Weights of a small transformer language model: learned positions, untied embeddings.
Each number is 128 + 24 x the weight over the matrix's rms, rounded and kept within 0 to 255. Layers, rows and columns count from 0. Numbers have three digits each.

# up: layer 22 MLP up, 640x160, rms 0.055, rows 572-609, columns 80-159
# down: layer 22 MLP down (transposed), 640x160, rms 0.0551, rows 572-609, columns 80-159
up572:136171123106142134085147141073131124128141161141136112140099158157145126111124150172169097133149150155154119078137116145128130162114129119131114166123163077104146161100118093117108081132082150099194139096154148129165097163138146125126117174
down572:132139153130100116140125117029146130137169112151125133143133156117116159096164120171166132154128158138134126133132124107091103146132099098110130112135117089145113127163182129174144122132117116146138126135093113113130155101167122117115133127
up573:099121101109119153151128147112108126072124167157142100141136126128113106162093101117145155120126152116100152093132161133098133159133116146100130091156141101114119127128119142140175153140147094155138143122118131164133106155118121142119118080
down573:102111141122093110118124100085120118130101137142156090150145137123099153123169125145136092127134141119138125112118148140129130119118103117110134171156110125131107151135134113160130143149099167130139114149136151134105177126119125146124137111
up574:114119128137123141126146127096133159129118125166103116159104138136148157120169105139162121141084152126148091102119120136140113118103124129108125124160101114175112136158107114114133140143119106066153111133143103112141094183121084113111156106
down574:111162159144150101133161136111127071172176154115078136088124091116089117111135172096121149140135128092108106100104174117097130164121162159095109125111106130205139106102151148170160119078143131144127096151161127099150140120126162140125111159
up575:137142153147133111129161098115128104136168108131130124122107116158102101127163140107112141190129168133130109110155098151064041123091107155136087166108122116163109125091115167135127155142153078115157108168142095152102108114095149152127103103
down575:131107168111111088105115146163099125118149114148142084150102112176122114107120105076127120138091090180127138141129125095075097091142118116130149160095132118156140143179146073149109163118120106109170160090123122135129127147091111112128156136
up576:091152071168137109134138134113125157153195117119127125155140152090127148147128152134101114109116157141122110149121098104126110154121119151106113142123093134129113099130129114101143173110134180105152115188129173079130102123165137139127090116
down576:130167137127148111125116114144130110123097135126123121107125106148119181136080177093156141119120150131090140116096104150155118107149125130132144073176113134103138148113087160075083129095124133158141151103149115157120161124149169062127154137
up577:115095126093095148139119121123096126150120116134099137107136151106132098066163125119142167148135115130092138133091111142127154120131119114112096113141074120160124137170178113079104111131160102109121153186105132121110118118089134127155116132
down577:136146107126111157107080105112120108158119153156088103131094121114156131109108119152127152162117134132150113112117093169139131110117125124139149129117123092122122171127097097136120152132111101129113141145180160173152133141100100072112123097
up578:131153132120121131161122096160130158185114150107124112110110108084098125151124142108108114134128133120086117144106137149109088130116139125104106123134142156135158129176122172158095117117157168096082123173157128139141132142165084138140134111
down578:154117155139132120141116133118147103134132108127106143141116132116154137099140073095087103153136145132110161133164129134114114100142151086113129130084134124129112134125128135134128147137126128144148118125153159121096099099097131159105131162
up579:104173108124117113123137154152146130124172132115121115148131115090128127150110152133098147130105128096073104146132137148124142090131125133107152124163080115142069112141124109140160183143130134125136153132155110134101139115153123133124128133
down579:142122107125123125101135116140144116125122157113134115136093138128135126142108154128135166122144110149116118129103162142145130116123175147101121116130150185107103110108169170168152094135111118095070161085116099159114104141102137133131063162
up580:128134188092148076123118126112111136138165127111139138128143126102087156135133158137148156150154124106102125127094094107131140127138120111100131137131111143128153146144133117121086095169127127111121120113107131144093130134120126110171158142
down580:140116122138114149117087135123136122129112122146141144127121144152130086131139126120132155129094101111130145140114127146160123130137176115137127117140130119131119089088084150058133167095134157138150093179054144116173091124119153139139112176
up581:149159160129131129176090147087076157157131101144150126110162126135176120185127169110124161135133096163118134119131155096149133160150109161185122142113129105099160115150124122124123129110122144116096142117101140099147134105132204118105124124
down581:103093101154118146104092141170136181136166114092099186131144136150141162157133094157131113156133145140156123112117151141086142138127161067105134166141075163113126118108094133110135122146150099151128174153166089096144135148099122134141130144
up582:154127155118093122121139155138152113109124085147131118168180095111134143154101138131149116137161146089090128136103155143152118131122148134131131172139176071132110137083135124159137096153142106099171152154112106135106170118140099125161107155
down582:129149107121161125095111159167125118138125141122123154109119098099150147154156114076138138127122108132116108105155186130125128081142141193105107103118088111126088116112117154181124113133111113152110126116169129139200130160146147152094119106
up583:131137096125093149128169089121190142088089166127111136117159098087117091122123166129146147144131138166150127140126163121086122122131142129103123128154126130116080167101093123093148129150091124126136154159177134158131128147119138087107097107
down583:075122118145108109132090090134138099142139121104126141134136089160160129140085117147176116128176138134123156130153118115140134150124116154145131151121110096162095138168159114183088135142067153107138157100111101180071141135148099125134149119
up584:079163123114161109137144140110152172131093114172118113086117148109139140177117160162133141163109118143123077104106107186130100141103111139083138136140138169146118083110147128165117137135166160138067102111155084153134184156095132116157088148
down584:150123136149122137127153121100082125163141149110131141105134186162147152106149170157121103138114119128129129138111127111137099119093125158109105143131105106112131142133083157149125153124109145164118133145125129129160119176141159137097158107
up585:147134157142124091130100142100082090140163123113119143121114173132132105126112124147171122187151142102122155097107115110154130117141102153136158108116113190106071128131152132130108145124139115095122150135147082137112135079120151139176125162
down585:105159136086113145150123134059149162123150116094148150111093091130123153099122136132126086116121086121114145130097110125121115132126126119111138154088111148135152141149154125135138122114127143153128134132133148100124091083141132117121165081
up586:119113149155144127130096118128146141151121114120092191128165110133136128123084097133143115198099153107144122118141160127146146142083156129160127095145202135132114119129124127120127140149132144138159129114075102158122101093150121134160161124
down586:151102110112130130118164178114136146122130140102140101073111161138104109131134116133106166055137120140077115139118126131158147127143139152120097129103110168148136127097148103136104138115127132137142120127138129144121147107114147153074158167
up587:098123132098134087120144108124093138120168130151151127172127127133116120121112185095109160085139135105109160106086125124128143087101113127143170086128147143166174120105093138131140135100106152096103139150109128139114168096129137113139178137
down587:132148117144087111143113136112140138112087141163143170172105167105125156108144148156126162125141144106106114113148116126135145086122132129162097138068114146129085138049137121117121147144140115143178156130119097116115130124124116143098176079
up588:099147123137130127133142122097161125154109123134113118104171145104147097099118128138110155118165113099091121149131101120096140109110128139100122130161082135126153100097123119103069097082104134121150124157137086105121127141129091147103135107
down588:154114122115120144119141162127110112114136100166134117162125122151111142154106153096075092168109120172157166128128153183104145138124118080104164098089133125118133165171154110151176141175087125134146133166145181137107128134112113122135100112
up589:159151109147105090106147117128143163136090137161103115130126136140148129113138123111138129140156137120106130111111086141101103130122109134084168153133131116161134097136107101147142166124191137113156117155151129106178120115122137103158098107
down589:113151132078124123120114145100157138165124121081079191147123105149156160071098127163138097093109108151118108148118124094129125117124122137133087104082097159147120085127114171127112090122127136128107133120134144131136120125105077117129136131
up590:188120142119124156131140148100147101106099162153125098150124155122101186096139150161106135136151098152133156114140111159157127122123133152110141119148137138125134098114089165152150131129137130093148098121142119102134074074152121135090081111
down590:120085103105183110128114191206129107083127123133163108163106126158108109150137089158089166073138145136099129139133098135142114117141153126123147155086140161117137138124135140107124126180166149102149160137124181142112157100176169130138171090
up591:123151144137140139144132105124145149147092150158141084142149142136133124147120094138126108118121170149122082131130120173124131127085070114134108105116143121145104119132094179123108124113150123133126092111135159080131095143106110101104101145
down591:142161146134085148138108125117181166096095137129146101112107032141135111122123165146154104133126090110156139099114133106153109127118166118170123138128125092119165158098156082096098124127134106110152113140113169188110141117160098115104095133
up592:128130177069139125117151104150118103105079124152108137134083103135145077120108160162104126100106126130137120103106118109112154136095129123164087148106134131129152118103129170138127117145100135111080138100182110152129171112120133178161131128
down592:172136134111140122124114168132136169143129146123107144131103145090150144141085157122127137122145156142103154098143088169165098132096139112126149116137160133135191125131105125117092108134090145164092183134113122102136151145130099122143129121
up593:126118154140126091145137161127116142151129102124157113143116108108115126140150109173135107139121154164143111154113106100141096142178074133102138124140110151082177119128097089159164126116109123099117086102138163089150144107167151145146136158
down593:097125128114113100096127126137148170122111128124137142085117140097093141118132107146153118090133094101169153142126089144122086152047111154150116105133147151147132131120118139160146131106169125142111127130105092157142150137163167156122135121
up594:138126120105079142118146114131093146127116126134134135147117142115126141114164148141157138125108117119132140101078089111072107137140115132156142138133173123140133161144131137141111130163150184148145109138113108124131113137098150157148148098
down594:126127104132105130145115146102134148108121132109114143147123126097131138111196075148138167111127094152139128109176109113124126130123126117121144135164149118113128169163109111167172130159146157168113154142106108116143130141150133143159187147
up595:160120164142165131139110133165126157137130104158123111122137127142091131117108142172094106127164145125152139150138122122114143117168107125123101139134092127156178090132126126147140119108168166105119081076103149160158109112122129144164145164
down595:127124112152141107118156112138123101138139122100093125145146087089130133099157097150158100114140150106150141103091157118108113153116156125204153088138148138171099113104164113177107190118093081146126210135131111095100147152111157133139138095
up596:142130123085145131134129139093178134119059127147149107108151135104189120176145142121110147138160119168117153106136104152154143153090118148170161156123095137122139112150127097138109077129155085126089135145115118147161139126142171115150134134
down596:075147129162127132133129122086122103127102077128134135101098112137087133076150150158141118136115112126116093117137136102137119133147106159124056154126130126127170121091170139110150129144133142116115094075094154125053154123116115089079091149
up597:110119159121153161121119157099111118126144146148141163110131130072108141135094169140104210156119144143136158135138103098116139099142111082170083155110090160102171152122118096099093132127168152116056091141156082127121134145145149140080133142
down597:106111123143151131166148164181145172152060164094110161126141123146164146127125153132183065125140134135108104153088130118110112068129121123132093127128107152136102127128169139137181094153138068149143153112146141130161166154116159092160133130
up598:118090135145163117163107143101112153124099142156124124129125115113137124169151117116130123120079169145123120100138134176127124121089102128120141131120172119134083136098124158144109140148101113122111130126143144104118118150146113121152143119
down598:084157110099094168133117161075145121130163110123170096116145128087117101103126117152157111134139108116096147107129120113129182150146111104130117096099114158134150121129117135095130141135156152155167125147132121180131161148118143118122126146
up599:144128154143090111143138129108128141151137162164162159142122162093147134111146141149112124091150130151129132105110100157137107145131143127159130118129120146203133108132104136072107155161098138124059083146140175139151145112157110076163117100
down599:111125126165117112105173108111121139127123108143118106123090139090129129147136136156120080099100099134116133112157103136083164117156136138093147125091125147101131071122144108124155100084138133092106127141121105119147161134142102098065125136
up600:138127126118130129142121176137152185113122138105115059113128146103112107167145130102098125128107152124134147163094132142123171098107153174139133114096143125115125161071135128115131121109128106121128131141168120108146098079105160119170129142
down600:101121119092136143133123137128125105135109145142129078145129171104138135164124142119157125108126129115187105129121117156181136107110110098141131141136150104099140165190130108072131131089180166128136124107122125137171155130118162135092159110
up601:093117119155123144112141144148090120146132102120109126134123127124118078096103113137126125125090144123111125110153105133124112157178141151152112137142137134138115103141110147089124150129142158136153104160107110124132133115133146117132131080
down601:147129163105114133117112158131086089178117124140164179104134129120133108159149106173126139157147160112159111088132130131098182117143093149108107130129120103128110098172171129108148116101101135119142147122089160116141117120150107107147096157
up602:088119133180155110137111130168153134133154109133131113134136150106141137116094145130191132155111122196104127119079182149147109105122121143132140124122119104140145122109111171120099133129110146094126119099123083124195090119178129066127126145
down602:141145123156133089149144148141099131161151169163150162132131108159114134086144159118117129128132130126107129162108095178087119113126125133131150093138081142146103115163113118151152131116144139147133163097109140130112111155152081107102114125
up603:102139131127124127118127151090114118105073118159165093136103060079107169147096140139094127093138124122120138149119127110146121122114139181106121147197135112096120134131127098157131137153150117116139114106121131118158102078109093077104163155
down603:130153135162104135132119132083118141134146106136108135076113164151138124144181156114140129145160162147117122179142117078094123155120118101136130110100115151145161137114124128127120171117137113127147150127146120151142101151130151158126101094
up604:137149057082141131135130098078137138146109158149132118165101140132118158139085188122112154097141151091154120146102107104145110115129150121127149129093123099142099118179138119168105152111152142151144160089124129139168139099129101154111157105
down604:110097142183121123098114104119126124132129132118102144094106148088116097136141123137159110171085140109107145131158160127124112136122102136104116122211096108113112149059115100105165140114126176133102132116139092150113121111134111095092115105
up605:107155132117121112127111100126126068155117091111071142110161153182131087142105154138078125152142089174120096103116120125121153157133097156129144116076125130158100091124149128129160142132133134104121102132121159109098156096095117090126127120
down605:124122101119109173127118108061150109129069099102120135104128115169104124112119120105161099146118108151152163102088109139101111147135134121117138146133101104136127154164109085138125144139135127148146114119135113114148098120146094118166118099
up606:104123174106133135122149141148109153097131131146175150126091161131104134122179158134082175127109160121115156087143151155144111091163064111150084137106115117111100134157102175090101135174139102120143104094090134131133159139105097136118159137
down606:128172159136086139091124088162134140154145129150117136115122110102157111164129102113115129115129176099120122133107131159096112101150115123070152112150108137134126104127112118127090141168085155135148101153121113174180127174154121117107135112
up607:160091158136114101153134170134135131133118106126136094126136151084150134099184075076138146144140143101113154149165074159112111134113141119140119145138157158152093148155121188152127131149086128132125095169114167128105143119126128156123105114
down607:112079119150104087145107117178153126107166076156109163149133133086112121127150135172117087173107091169136165084116182103095121130123097122087088132103156124136108147121058143129123127142081149142113106138140146174117115123090154099127092140
up608:115157086130174111140147093074112127133113104108136125128117157160135182116102125101128151097155135136122131135129135110117109169149157107123161096091125146142130089156140120128135144155137134134122141123151150144128140115146121135136151095
down608:140125108127104148128119133111111135114132100142080140111108109130113115102114113143101122159091158118154108118155142131127151142080123126112074141143145172129123128135104177165063135121171126096116099100144140139158124093154110126063117165
up609:162130094125172134106148165126143144069104123114130122127130167164134155098151065125147102142115105143129134137108149143101108159117164122106156114106162128133119121171101146141149109105142139089162132141078115147111126133136100145113178161
down609:070131190136094075131151102146125137114092105137125147145128125138149127119099109149128165151155139121111186142100116063135135165143104114155103128080142116136155126144202118136087096162137081151144139126090139125149083141118155167131159133